config.yaml
d_mlp: 576
qk_norm: true
attn_scale: 0.193
lr: 0.00275
decay_fraction: 0.61
dataset: "wikipedia_en"
Each number is 128 + 32 x the weight over its row's rms, rounded and kept within 0 to 255. Layers, rows and columns count from 0. Numbers have three digits each. The size before them is the row's rms in percent of the matrix's.

# v: layer 4 attention value, 192x192, rms 0.118, rows 70-127, columns 0-95
# o: layer 4 attention output (transposed), 192x192, rms 0.113, rows 70-127, columns 0-95
# q: layer 4 attention query, 192x192, rms 0.115, rows 128-138, columns 0-95
# k: layer 4 attention key, 192x192, rms 0.11, rows 128-138, columns 0-95
v70 079:170068133146128150121110135110173110122108113091145165144077083142157156172074161163113168159081124096090084144102167078180112130167097131120118115134195142103125068099148119141157134122129166045149093139106147157142140151150148139108132126124129117123127127166137108095135102179149117135
o70 106:069145128144023151091117051119146167142140109153143099133109095135151111093166123176144110071141115072094203132134088147126130155126137183167143095150181130126122102155119099167145062117080165164121194071116123113087114082129118121094149159160139123136160074116098136169129123071124069067
v71 069:149149174131077144122139120109139098153118130139092101136152112171122146106146161100115065103077142134166140163146140114123110154097127131155119192083142126137131064126105094111091165130091164162114188070126122155095181124130129103120165108121124112174079153135087126122111109109173069124
o71 105:095078115125139123130155181146123152122118157092142165097078117155118143111127089132128143148188109133152104112092085149069080066177133098180100101139096097164095176125186136071094107114178136119131079113138063112110137135126183094148167153156119127079112113158158091158143174185142113126
v72 074:155135075147121172116146082122106143132146120153121106164120145135156100126206139097076103148120149129176140116161131093208128097136132134140062154142117179139174152140095162136116174149066091141145116117139119095097098061092140043087063145084144153106106141137143085093122139158150157140
o72 102:115126134149156147151127134107085138069120087182053185139153073180111094131151168080066147147161112139092113143165100146125107168144115115099138103152091076190124105187138141144122154113111126154114109093143110141128147157141057069110146208174091111151166094093124108136083097088089101191
v73 082:126106138129090115072110170143131164076110111133086119135158136125152097174201093161130114100077141176125141148134119118195130182105108107089100099117103130069136185158147091136136169101076135078083090166074138135067129122153100101121138119137100158138146176183104071176183150129151147126
o73 093:121100104113112097160126062130141125140129149138085156104106108118109112127104105119147117183145126195149127156190144110118107100144139176159160150083134122099144100154130130102111174142202119088115129146110149107127100126119159108146119175109140123185087083071151083118096114000130123077
v74 072:165136135144093172104153146179121111089133116160115148116141138151177095099174182114122174158062083148137141130092092131188109089159129107113139156182129205120137122105152087123139157134120142073105092139123099170142060086132114119131081167148080174175078158184173097131138133116103178149
o74 104:079098146137127104085127094110182115092150102123149135173142136168122121122108096111071088127155120049139143140196084147075053122150123129143124074156149114122117108247134090145150189117145120084123152132091127130131164143148112107053208073107129156139153141148069126120129148000147107104
v75 084:161151109090119107189158094129117075142095101108108125127144165177130132060188200084171109081100122159144125088158150127064112099128136186121102132150107145165156096140125099102082139157100094109153117093172125117090178133107146086175051111140143123137094094092135119097151143123115095114
o75 103:112119103116150129109105255161141131180102151138139162085112148174107185163163108134144132129130089140139123156070096124134120167138149094152131143119106142068079146101149139157076150134163122088106100140167091150153103119183119142117153135134136075103139125111113081137136118233156159161
v76 070:075130176183144131161117121062154153120132170146109140106130094109188142132130060178079057072167123134141126092128109160189140157095094137144105082139083115151127193128107128168141153178135078115078143152164140194171139137135096144137109127081095094060157120086119063115103093092127118145
o76 099:218089127164192165119126124142090101114136184144117094129144112120068092121147105121143125134143184142135079141131134082123181115115128106186119158102082194133073124144094159111104166114200101153131111083171101116075138137176127113129078065093152136178128108147159100138119142255081113163
v77 078:123058118116158205170109120141145090106120109076109095156113153140155129089107155091108099048141145120093102107109133146123114130104121164139101079146178128084146136137122114097131095168168116122165131105152109097142141179147154098140082143167159136107233100114146138000110120129116124125
o77 096:138161209127124096088126255105077152164136073085069076086167152125105173156058135111133136120116105074094076089115123133121132141153135115144180114130121121118118130112144124139103115111169142164101166159116114142134171106140091155173147102096114115163072138118084160200127123176104145167
v78 081:088123144188087094116151050102117110084161116118114101153087179128155115098145151123159181063142145149168128129119145093060116081080126149158159146145135081120102125120106103077156126142164144086147123108105147158144159095127134076130039139093152121077067158141150151134182157152104152044
o78 092:112154078094113162146139099154092133204130130082098108133159049184125133103171148155148123156129153119132161067101145090172048246129132148123117157096146151155190080077136132143141096141105188104133127166080160120138129171103183119150114167096108104138215111123085117095122077123098104177
v79 073:134131178202108039109161086132114085130150102106076179120113102189134157105186154154159180155189096085140126169162065142169138046068117196111129139160114135122086061090116091171109186125132113050140121134096158168115134149166143102140117126115075196095097113153083113181167116135083124144
o79 092:119156114118165097122159079151132148178090154130156154154124165130115138057150082144151138131118139129140139117170121137114132193153119134122150125070157113089121143067074149118114133138116153083134106097105140097133065132111202116125180135177178147148156127197163100116147122094117129173
v80 084:130126114110102151102106193117175165118135164105155149075137091052113161185045108137112159125126143120120116141086094110153137155134124050111041118128092100097161104110122127104110122115121172194113111129123099128145114140133110156100145136175111099097165163172112112121132119105156129150
o80 099:169132133117121110113124011157126140127078118175135100112081136094133134095155133127173112130109140161133133156184164116104164115119148105156093116123162150169103165151157158111112109116197154203153108121157116120069217146113137093156174121129119073101156180090087185110133161086138125118
v81 077:126113130127140101128143105144091118105175093139105123140138128105092080128127135082165183192112117151164122126118156104100119154166151142154146102133155108187097109112100147102074108079166177160167101152139110066150098133101137167099178157117161152123043108124149154140126143134145123169
o81 107:156124131153156118187095139128160106110110129103162157124152135122110106137126096148094133108168141176167139093073155127073054153115082085153074171146066098158184165146178104140165097173066126181153139107076139147128142172138056156124137147152133099078154121136082206119139113118092101115
v82 103:185152092130080114104148200161122141089120083100154083145109149133131105101168153101100194144084130189126162105185089106138106115129142080080128188083146149087151144071175086107126150102081138119151069171089123143094114119149135163098150145142093170133133180114158124173167157086165180143
o82 094:137139158122116100171182100142143126063114139120112106123118098082145148112132101137140083107145140133136158103125140148136071145119153076133092160084165085126217168153114119087142178163169107077147114131135177154127102144153129151164106212141086100148088119110114088106102120000134128075
v83 081:157145119156145125101117171098111109140097165167113130169158130131155110161150156162108109148152124121126125153143118150159163204105126148108165133069154147114170130123159107190102118135081089156132105136124105141146140202168144178115198123203088125176193149139110130181094097090126110100
o83 088:143103175115105094124110200100120145111110102101146138113110054112164129108107098079118112139129107118109138086101123135088160049148049114148083146102109119162140198153132062141164176161135174095113135103156100116084091096135108065143135131118135161145055145162145097114117203072169094151
v84 075:104160123108064176134077144111148079147134084128186072149118145109125200070090131099151109114154168122123107100137108117120153087100140125119094132081126099174155175101133077161148088184126117104166115121115101144033164164133131145170101113134138085209146160121166101131098135146127109173
o84 098:071127077096206117151131176118097116094152151133111108113147126169103093141111113110096092124104128113128079126172193100149148148096118129181074123102105109115120125091115074186084111181123187101143114158179103191147157104122147137169171177118107130103120137119063103146155130147085165142
v85 066:148148120125171139120129142131128062110124144112146091156124170103085146112113163091101160187093198113138100130107120134109135142218132088132152099146160194085119202179134144122108091087140171114138173114134117053089148081102176083096113124141155141146100132140102110132104163187120107149
o85 089:092129161076096070104121168139138214161130144085108141072182139183119110168095153099193100092129092174124179100119155140131136058157120139129120158090148131163126092109144118154134144102086068141194096128153096064147128122132103165122167140140109136082150185065108082141182064129143153130
v86 069:102105116159090128140097147089170138142121187082132174126090128114188122150079059125140120103172115120112148135110115161191144141155158125103122146090146059194164067100168135151142130133131165165141115167163126166158138150158152141132170136138134119152203118175142117136095113102141117097
o86 093:179111128151134151127165127156153130113097128133081132198119148110096178124112095139076097157089141064154117117112144121119163131127095157111120076123114158174137180111124182157135065128181071151136094172095150109084155115099138134105127146118157119088144156160160159107134170180078187130
v87 065:052174106133155121109086140135174169138112124130139157126165119083131107064133125061158153122187099126079140126137158103134146163160118148102152101115144146164081140135085170093097177164144170101110150132125084135059074101138130082115166124096168119080166135110120136151200113142119090144
o87 099:135121103147114047173088108156111144195106153119151193102109135134144143196131118155163132131121105180201067115122124145111167154145090125135117149104118095146130151067126150163138125122152073121165087157124093133143155215065129165102125145106103119129104104100155163170118123118088128104
v88 078:111135112041187098178156125132144107111108131151049129125168145181044114139144055129163107105136131141134168129163122127069099153136146152146150127134125130136092147157142118127116120122113140125143146109140120101169107154101136127162157137130131148158088093110054186094078137113121114114
o88 094:201076123161136118170089182110122125154186091136161173072102207153074138138088107127126144184154156122090111137104161124120075100127129115134139108162156115143133126127097188123138137138111142106117102197134081143116127098130157097114092085131164084109185129134167143152088107220096106143
v89 072:132145098038118065163169185065135079137122130106138165095152164133119157133095164109135139122128151120179114131130117154072132130121115099085119083112061111102144154130110079180122128193125106127110075122135175135136121193148108124141080137169093150155160103126130106194127130117141085110
o89 089:070153130161131179077086159110099086108059166129160132116090160125148107151140148098125136112164131092079111128126134106098175094131155124163137123161150133094075117101147134171124116131113168132140162095171104138151106073099166099162135171066137174150148170152124140147170183232087136120
v90 079:101166098082156150202133123087151181152139186151151139120137112135105121162084067087101038122148148087110137097128215124094142148148138139154141118137106177137127149174123153185104103144127122207172200081163060087154116142097143099115158134084156132129150063129102121077074104091152080149
o90 107:206101112139137186089090220127121128149125119137114124095112145140060129205089115083134124147081146113087135179167145148092159139103098095147109128157127138102079140076127174162104123114126134143121058121155079159065153086149117092168086111171122097067130176082190127120142123225123165170
v91 074:188103106141118135082093132179104157121106078155129211098126152104134158214116116112100118199101143144130133107110167113136125072160128120016091169085106170101138082128158224091170140076105154193187103133113082134119063076093135114091155167081138131136105136184138123126109136149151169178
o91 102:125138084129125172140147086137120149029093150212121082149126094157134152089138163090176123187088095156081160145093158185091077150079137132115086101148150102167152108164139084183152166102137102147160157139150161171141123085112075125164137143135121113140133178021099142118127104067157111083
v92 063:164184165126082122119110114167111109129162102146170149161114180110188082069111151066151167134144157090195101092119123132038124106092107079108109152123188153080145201096100107122124112147167088154154076119094128119091111127117096110151109158125147157178090166127215109157142195106116159116
o92 099:086143181167099140113146153087090073089164158081131109195127189119129119085132183169113092089124077126068130060123170121139085119111173129100155111148158131151175129207178079103133138146144153089155147126121174148201177138082121141118146154154101142130144144070071116094225099105091151125
v93 066:213065135135165165068123142146184056130072098139167146108164101131093093194131159085154163141121118203127126136120110106194129191090108130125100129106143110059164087121147083098156181113140165090147115109124127059110127112092109142125099127194115142097194149114120145158160144120120115104
o93 100:098167127114138133147155102089076199078109200155132123098137053147158119106197141174197137154118149167109108115099166134102105050094183079147115123101144133180140124151096131128139137135105126191130140110143094121120171135115125079112163216141115131134109102166097109130149129053129100111
v94 076:178125111054188172124147117177159117147087132088111138153155127192121096132170163122129146124081108152094137147125185097171113149151129185081155094114174184102113076154152178139090186101099148116150130123135131157170145144111138041107150114118140134163123070152136153050113129127135103128
o94 095:135110139143080162104106221101147097085107124148138100086072102151140132128119181113122126098104110157115099117074149228113100167121150135147159122079149106098101104132086066073149145132122162198182166120074117143078107077187141135197087178135118113174093094132137153138148091060166146110
v95 070:113185128190092176127163088118099102121127092164121091190114144101126115101137150170138135120104060134130138116149152094059147135127131107146075121126168170097107146122137057165121100149121064167080148131121143207157062191095124119170112159127099149070128149126159102110155134114157146102
o95 100:183096153141144159109110171139190099089071174087106169110119172122104127134069129097097118113109204172081131068154155113187088132162142156180088157183107119134153145189179137049108132112182186115140138085125084155123151079125124164155147101113156123129093155119136140145168093099129101165
v96 071:086112155169109124142077101066101080122143128177127107084090149126179160143111159191137098121148103131087134168124179107112152106094113182083088078112124129125183171085148134131131152138140132112123155156118152175166121106131133154152078136107111067000105130114145087159105148132132148108
o96 106:082160116131117137102155069136106155144143136106107167115122124135133162130156159162068156106119160160162140144198095095163172157166087126170166152149157176150090113150137090177123109174104128115125174176150102151095108121096117110099131031118160112180152083082150144131157122103099153106
v97 081:141125189097146094147165084177127195098122146086127099113102160130217132169143092144156144158111125053157122098115150166126085108106117098175070143190136140105129068130099183189100132152136110189134035139142080112094130131087146121081191127084157100123078118174111110098129167113153131171
o97 106:173124106128144131153133183117139141140111050156120146194155145184048097089184074121127137127155106159103212181172153149081086144101144133095113104206112124139168154085086171164083161101133094165096102134085095161129152088135138151071090163141105112131141113119162107129124163134104148113
v98 069:143147180067150177150176121084154151158114079047169099115096117116160155174109112104135148075117094136156100087137127134133129088162111122089147109127114119123108185131131158129061148174125125095035132115140090140180171111101099106147166146061151103084142061110074066120128131149109116128
o98 098:161161106142135147089054102150124137133175134138101110118132121126140139120123164180101103068179114207146097142144084113145153148083148088153149144140177172127092105096134145158111170143151088153106168061140137144096107093141105133075069100108130131097156120123168152085088165202148162150
v99 073:174132084074125130125103133153101108163136124149099164126162166145149120111180174100145162194076156142133122123128103154169119104134099180093128170120088161177129160116117128122108139148126149082127160101144073147120096091107141152154124127113100197147064120160106117148096105093163134116
o99 099:153086098164115032147152198096110145121120181158092112103139085168079129116130109109148094191164143105124056130100132093103132108101119112183127164069078096121059140089144127168194189114101127085166108129168113135142139100137157127105141134100104178131164093121186097183138132118095125107
v100 061:134126096113120126148182101188124147136152114111143180096139084129092135099137170147135107080069127124108116145170198150107129108168143130143150140130157102103192184157130144115105092166065124120187127073132128071109131153093126104165167124127130103173103099094131083126082156130138101077
o100 101:140130110084108106112137222083141227148138186188094100132053174095129117130112166096094133138092122137142112127143072101176180107121178144133158098081152150106077118072103121187136133081073111077122148150157064116074096098132127167083102144137189143154122157140094148115163120118096106103
v101 069:122165136150132159160119137061141128167129169135081176176138097147171155092064064097114089114164130104122134119156179181138126084130128152149157121093161100110131160138113119154141076186153147122096118103143182129166144106130186067182058110104144036141148120112156107133100120141092101109
o101 103:093132128078192096057185238167167107145178147114115142122124179097105123145178114114138128158096125110143119121117100148139113156159113157104121142146107114119060091084160163116132110083130080111142131078132087095104110097114108153149153101090084116105109074136114164114101122232131143150
v102 087:102110135134072124123118104152084130098130146142109201138112141137085062104142109121100172161102079139158145123143173120153054077151116118144142173215145193130131135136113110131095167099105111155102170142174127132121127079121121065119082122100132143136111081114221090136106132110136155143
o102 098:166136034123151165108145128132137134136131108067185187153087126134131104131183130079097118129192124172200129191178101165117006148148093142120147148168084095122076107208075120174133100134111104108097116109058103126082089143116103135094137156097103131091114142148082152135140105112109091126
v103 071:133088104178150160100116150161093080148153160185121079194135090137114115134120126093130160166116116155147125167131100150183154138131151149132189136164142101125115145113156054120158097153156119050152095104114170130145130171125144153134114163182115154209130140127191136162176118105103129104
o103 098:117127129107102128142202199135123147171161159085158167141132126120124082159112145134110126148202142116133127063096127160047114135143092140095122130084074111106134154125130097165135089150084114156122107129093143079105091064101164107125144192095152144098170067160056122108176081083144112138
v104 073:214116119163129183136145137163121095089091092114095150091148153072103143145146145089177163150067128151121112149081172148116091113186125183104123135191203172095174106137163134168104099149126129152126092127159110153151198090087189090140118135124112139170174119146185169070114165121191134097
o104 090:104120193078148127108125217127154128078079162083110098130042159146108141135143141145149091144182145134110129092133217158100056158086133064136090097129177096136119171117094145157141097061100160149168144163116127128116199132162115161122150164097157084122106121100126115172172104102147101113
v105 078:135112090124125186176108099129116065107147065124105074132165156165085102108137149131184136137098090137177156106129050114073110120108151183148098140161130142144114110132153131087130106116112118086164163111163118072154137097098121141168073129118116185135078108071103153173060179138108162109
o105 107:209151113131159121188128216078104120124149103096099124122094128144091144159114122180090124191149211092131102123113218045140143127161151133146144100155119151166129131148164155164153153124086128193116119115165047144141158111150081200084110086167134107140156171149158101115171115152114106116
v106 060:179159107137109093124099179106168183170078163151119094172099100138173087121149185138109128141138123170123113120137143094160169153139067135107105092101076191110156121133105045104122132115142126162089165155106091164053081165154150179154211156092117145189106126187134036155172107143108145176
o106 106:125103106198169156125122137133147151130062184162137108089135192073121145083142091140124086097183153117138170138138171130097135133106171115135122150124109087044096138156078175131093077158210109072184114083145123137131131087107122125163138080165114092113127129115134117131117061058119100059
v107 079:150066067116175136111169138122102128129115104109110009104137092101115129144134163195135136104097143113156118179153123149158117122151109122157139091138138112056159175116163110199130120142099132128093053158109168043140160173120119126133141124162128194176151122104111126190145130135156112131
o107 097:105186184078094033093169152101156157167115154078120164118112132116142123148142135124126166186139144134155143115171162097113151073179118132115091119102140140152121129141107161091104136102162149125117150110223113150113067105157149165083117131090143086140105106135182131098126092013145121066
v108 067:132161123091144106105124093153073126156152127200095113114130175136144117107154096058171160124087131154175116138207102161127135134133122180194165109146125211142122175190113158110075117123086129150125155137137140087130177114047124112113076123102129130102079112117131115139128134125125113152
o108 091:132075074122178127135121243098153159103182149084173122084130148174102119107135116107129121193153095157136145169113107114144094119101140119150103143071115079069072118108140103157108225111129148147108146093129137089142107151154136117131138145125102151129127167063134143157083091142170103188
v109 066:085100146129096186139117108178099124134157095120164111102152151163203145150161126160171104150129156094152132097117120136188122111120128183136127038128085099089054112165168147185125131162102066066111094178115084118136144115125149111168100116133113077172129137159093144173088124138124117119
o109 102:104089096078158105138168156116101070064145107121083155123143157133032093118124132159144145170110196129083111159180106126129154167174138172147115150171102129143064107159099127163120143144129111139136102121150077123094171050140162103076122178105166115154112112126130108158142155136141104103
v110 070:118120090159156100151132135137125161131114110119137122109091117156092098112166091102129093077169108185093119182160157116132114107116128194058123097140113127146171126120146155143139162111116115104159110131162250123091179169143106131135126142140167125122132084120187101096132101138128112089
o110 099:171082109101135177111082193101102140144128174101114115113081145107158124132139170161184130183143149169176104120027128172139154151108142111094123123073156167127108174113089100146142109120104169165200126154129097147144144126073123152172090156102083116155124127089111162143109109203109139126
v111 071:148126115114088071103168128196098139153146101138122131110150108102133166126125143091115177170153092060194147130124156191144068067121147136127167181193076168074184096113143124168088098193107086115139092155131094098104157063135138136118073132164079114163124130151206089152159134097140163142
o111 104:060156135100099152109163174139126093085119095140169150132076142195127080147201146132144147122133120138093162141143106141092068105164108124056142074184181081136096176127091125164131153132109152114122155151158123145132079141158153134072144109113132127092138133139088174134173125106131112102
v112 073:155107153126141076094114127160066105128184120156164146115118149139139148147106117123139128153176140098128110098117064117127149094110109106105134133114083148147094084095114115109153143061201132128126103126117093133047040134143140126130181147141129146106104157167187176157167152110110134143
o112 098:091098103120079138164139107081143078186142167149179103128096144134119097080132144076165140190091113158103116142171142089112125147111189150158099142170149100132122160113135098148110119176038120164153084122129193108196123074090154127148113143116092106125129144110087131082155136106104124138
v113 084:076134137108133145108176094138114138133087113110134117164137138174076112085166138083172134052086121150144153169147144121093116132117126150092189211111094098147086153134153145110111151138124159094162138087117172136166195070100126106169089104090174130183096125087062177102120140130098140064
o113 096:115153129130090073179104145115154110127172110135100110102116161119178201109108141174149155109154095086136086148082094173196115130104117130138075148142159156114102112057147128119156149056117132115076089157106101126155115223143166122127095166134055113117126099100158122146157153188094129162
v114 077:165122117178088146101155082163121129105140101073159115107128133120178129098151169106116172146070141168157157147115147080109109089119099118131151171155180157123144131109130070072117140142132084090163107122112189139122112126119141094145151127140134150186098137155158143056136146121133140061
o114 099:074098154086110133129108121140144151125128127096143104154127159101160119134151147174123108110125103071149169104216120168108073155111146108099170138126189153095187125165126141072099092105152096086114140131122196165106134080128113153125073172127130084156095149098144120156165106071118169129
v115 073:184162140148136153102143156178144125140081137103112139140115104143095066130189129137100164133068068132071134058130130107136141151167127134141093127152196226089143115142165126122105110133059115146158133128114097128199090130102120179132193116127113125160083178143121125104189140118151153141
o115 085:128105158139125114140137209091150125119084166154094089129122120133143160082179113141176085191138180103128185127084157116157083067061126158133146079140119128163161144195118165138185195070170136085128116135114117124003133133122107119143117096174128118159122082169106148159098101106121088102
v116 074:188155082110096141081106148144098159077081121097150100151111118146105140090160146121110184162064147170123140125139196099127123170184120113079115137119096151089105134137148144132134189109063189155152059130118121088162058077076120080111132118145129142136082164173161100156193133134117128139
o116 077:122132168112084139161136147118134148167089085140105156104109130092130146143148110108135091126153136157131154124190083193154135156119090145156098156087168077139157121120170134133131171149150143101178168136150108135067085160128116123170102187103143085153161097094128117122113097000169161065
v117 068:139108129074089096073067140132093149135152119099121119088146117124195133111121105127121175236152133122107146148175135083090121159081127027132163109073134148110129127106126131134084143094144165100172132160120150196103135065144144140087106128083138124117109131116153176101166119124142133094
o117 103:099142119101203097152143108118167149087206168138168161118109140096124155126107190129127116030085109185183160140148113167111139079112137136137154163139133110129146123126120135066108121133086143139176147113093171080122164162087183161145139163153121137115123119076203079137102119118094167086
v118 076:089067138138134086131115136192155132124114159131117074182141096142078108135140126178165143040101148174113130131132096135099134121095147151126198110164117129129127136139158091096149092107086145093132147122091135083172143137155122179159126128134140112174103109122099102174101118098111159110
o118 106:173175159119102184077151218090094167144104129111127098096128145092103133081140139141119099127137157087087160173052136130129141154092088135088129114161100116112140113148177124184135139153149160130076107144106078121112101150103108120146061134124137154145142159145145161125179150071130128127
v119 071:193153070147121167124092205080119145101136080141096120133137130100102101088065160158113159112038119161152110162114125119113142188213137107106161116138173099136154124103152057104139107121112167157096074169112131136095072203175155182144123141163137115183185176141198092139088152113123116138
o119 088:127096128153149075119088055140155131107130089095114077089119179119168104198094096110114099095114171101089160134093172143128118124141152150159116129096130085096164173162091139082162134089119149088141144118124139161170136141137085170134186167103151145129084110140100147131142155047154111068
v120 075:110134122176091216167123083087104145111092144130090134156132137163158111139170152114139063125123066166048112097144167098192124089134144160155136134146199076182127129149148124110190106105101126128133222088130136142226141131132159131166107121082146127061113105071112179061092110132123135112
o120 098:150072083148167120111184125179152134174153173174106075107071071113089184121111149136103159119154109135127129189094152160143134166164065115091109110120115189109126144164149155116093133118202105104124094153115123122098148127136146152115110051121133074116114131170161101151156127181150097214
v121 086:160077115109173145119181123221110056138137095110108138148167111147116088138166177130177159155103092127060161114135115108130130092126134167116141116143195186172141060123160187102118098150123125055158098104156120149154131103108126132159169153130158149151100080113090213113163128127143109083
o121 099:062131137108079107125146190114173164168102151149149123117083095145114178128130164126132116114132142090144169178114096129087089177120133143133077078171130135143110148155111180094194182100073101179103080179103137143100140099160138162079138132156077080098161074148130122146135177175191072168
v122 062:110138077113117092125149148163138092123166084165144159138132145137101152143127120213125079134153050113133146196167111073065104129177105100018109118092107166100124137100147151139116136106113127119090065151136170152116065141098110112148172136086102138155084097143113097181196160125166099185
o122 093:115087141106100155138130073128152119097099211170149131134130202078129104127119102144153107111130126202130143180087122110152063118138156141174130119118163149113144108103140156110212115150109187131157113140147113142127099086134124152131088115080141148102148086136136201075137128124107145051
v123 068:152127107111142136154163158137105159112110133150097059124147163120190167116117156043133120079107196149141124099133136144090119150124124089198196143139073123080104133157111092167104115131126144141123134124115162115071122124110121104144113128116088133200149156072143076147156124162092123154
o123 094:102131139143134143156143252127137123123174075149166142139162096138110095181091146103118102158139089089118161131135127109102161085151153153087146165116101162115171121129125147126120120123111133119090115078087157114153114157125162142203109173121088150139078177124129112115121069111103144119
v124 068:180132147131172140128127189141157131112101125095064153142124080170135145076133130103174157169167120099095096082159125147159103112082163060098180131096154152156130110097124180136130072142152163163192102103131124175108125093090166176129121155120141142108205075081132098131129150156112109175
o124 100:164136129165163113129185152129133165176156158178138121148099076090137166105101136127152090154122184170119121131107054128144109123088119154193080130150098107168071140068107141152178125101105133167125154130166038067132152165099103116106129107135118109132095112166106155174068089189113150126
v125 081:103135120184118084113096154212111198143146140136099113113109068088122120145100077152103161110152128104102146136079101145161151148064141090131156175151154119085121098144146064076123124102158145123125118165082068096158129106182143166122125113155134095102118122188152105160171112130132152106
o125 101:168118191090131095133092141139077101173150153103138061057162149138107146132165143090189134141109105110130172122117159191124102133067113151057136102193146157141146131132110141096131111096167115143147126096121225120118125152122137082149160139182122125160113138096065158083112144124195082152
v126 074:146049133123181190145131064153138077162113143124083102181152151134133100128155140153146109090153110125083126105150125109122116083111123155168107147125143133143125135157106109103144120108149133061104167083130175176132195105110156074166100118119170135118125117113079141070157116159072118060
o126 089:079161137069122085103155172137164139139147128177113128123127148090131126166118163105154115128155076138191103197143096139092119097135141106129165075181086079176074116122151201116137064103170154152109102130099111092142115095109110161099155084151057072109123084132156095096101131205138102213
v127 071:079240141124100162139069145088153103158141149173146104154146150133088157089103082098109094126124142144176097049128087127149205145119129196166117098103094060194075152128117119157168101154154081109120185136161081121125145122112143127148103095150124109135171144134110162175130095144106135126
o127 108:127098095140163132130165163122119073083115133134143136164109139129079110186140109113157109102098123082091078122143172085152187137118118123110168145136100098073081140099127137163118157115187107083131081147178117139138122157106154134140143161094179165129106164135141115145154079190122111117
q128 103:177157178121114122143074113137067104149136143154099096155160144155098195114105102110148179106131123064168140044095107179096057052140084157132164124173175185141106113114126122144159093124160110179160164100164123126140135116094119129209100130115138140180151096069130115127086129185127132128
k128 098:129129112175169085076113163150154168127099171169186124097104080121088142098170131151042141195145147153171152142181142145111133165105141155114140172121087086135141136151159122189075191101076105135120075182065161119152134112135076152085145178158110123138096148161125109182177109081154147155
q129 118:130135106129155123118104150137103193075116110094127165047124146097168095136187131149103153141111086171050118150186172087161118147199177103170155130111100127125162138131134151169107154117113130095119131142099170146140133119132119125086126108188087158101126162146118129171114151092126178071
k129 097:077091106151115171120154108092142099120149166148081147092055132106113114115121128152091093135120110171075200093164105092086039108097166158097179092095135137119144095104124101101098111132097090151138088159112183135143133117169135150107091169080088112126108086128175173157144182138182176142
q130 103:104161121094120144102115167109130140094097124098100127082148140121149126122162139097121140170147115208055120120184145129133112124139195089122182090070076102099184158114104164104084111105089144098143136137069192153146117103171115140070118117147092117093176154135110138124137153109133133090
k130 163:114178171126134135088184133189108167082153137129154079087107123119130113125151138130132129135109144120169178193160123128164067142089138089124175178164074138069083165090181145128128146077094121095124101173075090151117112120112082121108129189143082116091125180151149069162138182171147175055
q131 132:119189119107108139136124169127106168111121109117077133098151144105164093053172091091151152143145123165043110122147211159094120117168174057169180087118131125119198181125132130113086118105106133067172118113115197146139138128112107119122081125102141117154176119094113135136136151108069119053
k131 095:097164156085116095081179165169095138106122104166133121108139125120150152095112148095156153120077134187145125133097172122179121144081082133130163151173107159137099129087122148076123099113181130143123114119108097115109135119141088117137125170111117187097120155158158074090111191188111162103
q132 138:159115127106150143057178122169087096092194067110096067112103187109115128185167120078094150156137103150133150089136115126115074140132184117097180127140087149109101106076164117127090151097120152098174094161095140144123089178139092130086150170181074138117104182169104146104169187123147141117
k132 088:107150105095114114105154163148086149194126126172096121148161091120111105112149162142135131158061082149117081140124116137139207097124053137161170049126144136114075146103087170086089072130192117132134111080102101135073155107110084093089140120121108177133110154154119106120157163154088108134
q133 093:067114099131109151141115085120080111105113152094165164113119158170130098131170092189085106159168098109079115124128156101122162129130137101093057109102066089055158167137123107158132144123112126116139147072130124116073114136159154137101156105157126121100119131097135180175164135110148102069
k133 079:083134101098100108110134081131123120174127164144115152158115137176133142100138116161142107067107199157126156114117098134191154131128118128056086117128152151167113126100155137155147113121125085152163067171100185134117186190151128108195160089111107078140150130086148115148114075127117137160
q134 093:110148047050162115151082136105134129157126161089113177105162106123114131107128109177115134152164093141101120117126123103151127169133144124153146112093108127083214158129086092161111088161105121081120159134108135130134148135182103177078102132130154085092207168160076155163149106143137107129
k134 119:071094110134101129127072150111115122119157213133123127140137099142140090057149095103125073105196122175058201081176116135078098101090177059079150140120133112139131151137106101151137121166096072147132138124165171116134166099152134148127076127086147105143149105132134173133108109106176114072
q135 093:131129151110079111129109144153196162141115129102123134098168146135125134137136066124092134149166073114085124140122146084202122137142123073129178115097133102140132182125137123139118073183076138159173103086144114224138163074103163162147135137132162108131163132135141194190150122127088103117
k135 094:100107123123140162148094094103148118099179141130130091187074071151125075059113150132095126102152131130097125067115062159056098141104136178148162180141083086154117123073061117127136118104106105169119148151128113136108098152165171145159172102083175086175119153115109138133099123155128125111
q136 097:183115141120194136093115152116173116124166118088181068112146079105188112147092132107174154188131126069158125127114089165099132142121129172182169144100075100146155126116123151138098079148163159101136177174112096108114118204133093174130201110141142121173101148157076131188158116111174125068
k136 103:135095126118154097091143126151141164095134112136100131133141138142127146144125092113158100162044148096097091111089186152119097124180159103138134100127181184126181127160160092158092121102126120106011149143152121128113132102097157138157078152115120107163119119113137165167193137094134107105
q137 086:123047110138118145128087102123150127072112194147150172180087170093173140118092114122153097051115162130147112117145143153173095149141129120043123186082128157145182160092107082110108121119126143154138134125126139083106157115142169107179095130096123106104150140131159117090063141124150122132
k137 096:123146144060170164195187150115089106085123117040199128108113205097108143159117193119094165085120108145153143174144156030147112126166136109141132109108086146157113073114113120121084124170113091172082173163168138156177130126115124081130107130163124144095138115133134086139110175159082145120
q138 099:099098087079084136097092100067148113115158190066142145134136131142142177090153110159105126104138173150128119116146143093173117160171131060108154104084107066162167152136095113125134145129120115156109096157100153133111183162161144145141094125117125110174149126118133117150115139110140107130
k138 095:115081183113135184183163096141155127121212098117104093127080157098082131116097129104101155079146115118084196107123144071114115167167127146141118146111126106178107097109113155120124166135082147227128156095160155116165144129114151169119175164091119078106103218082116089128096102172140157107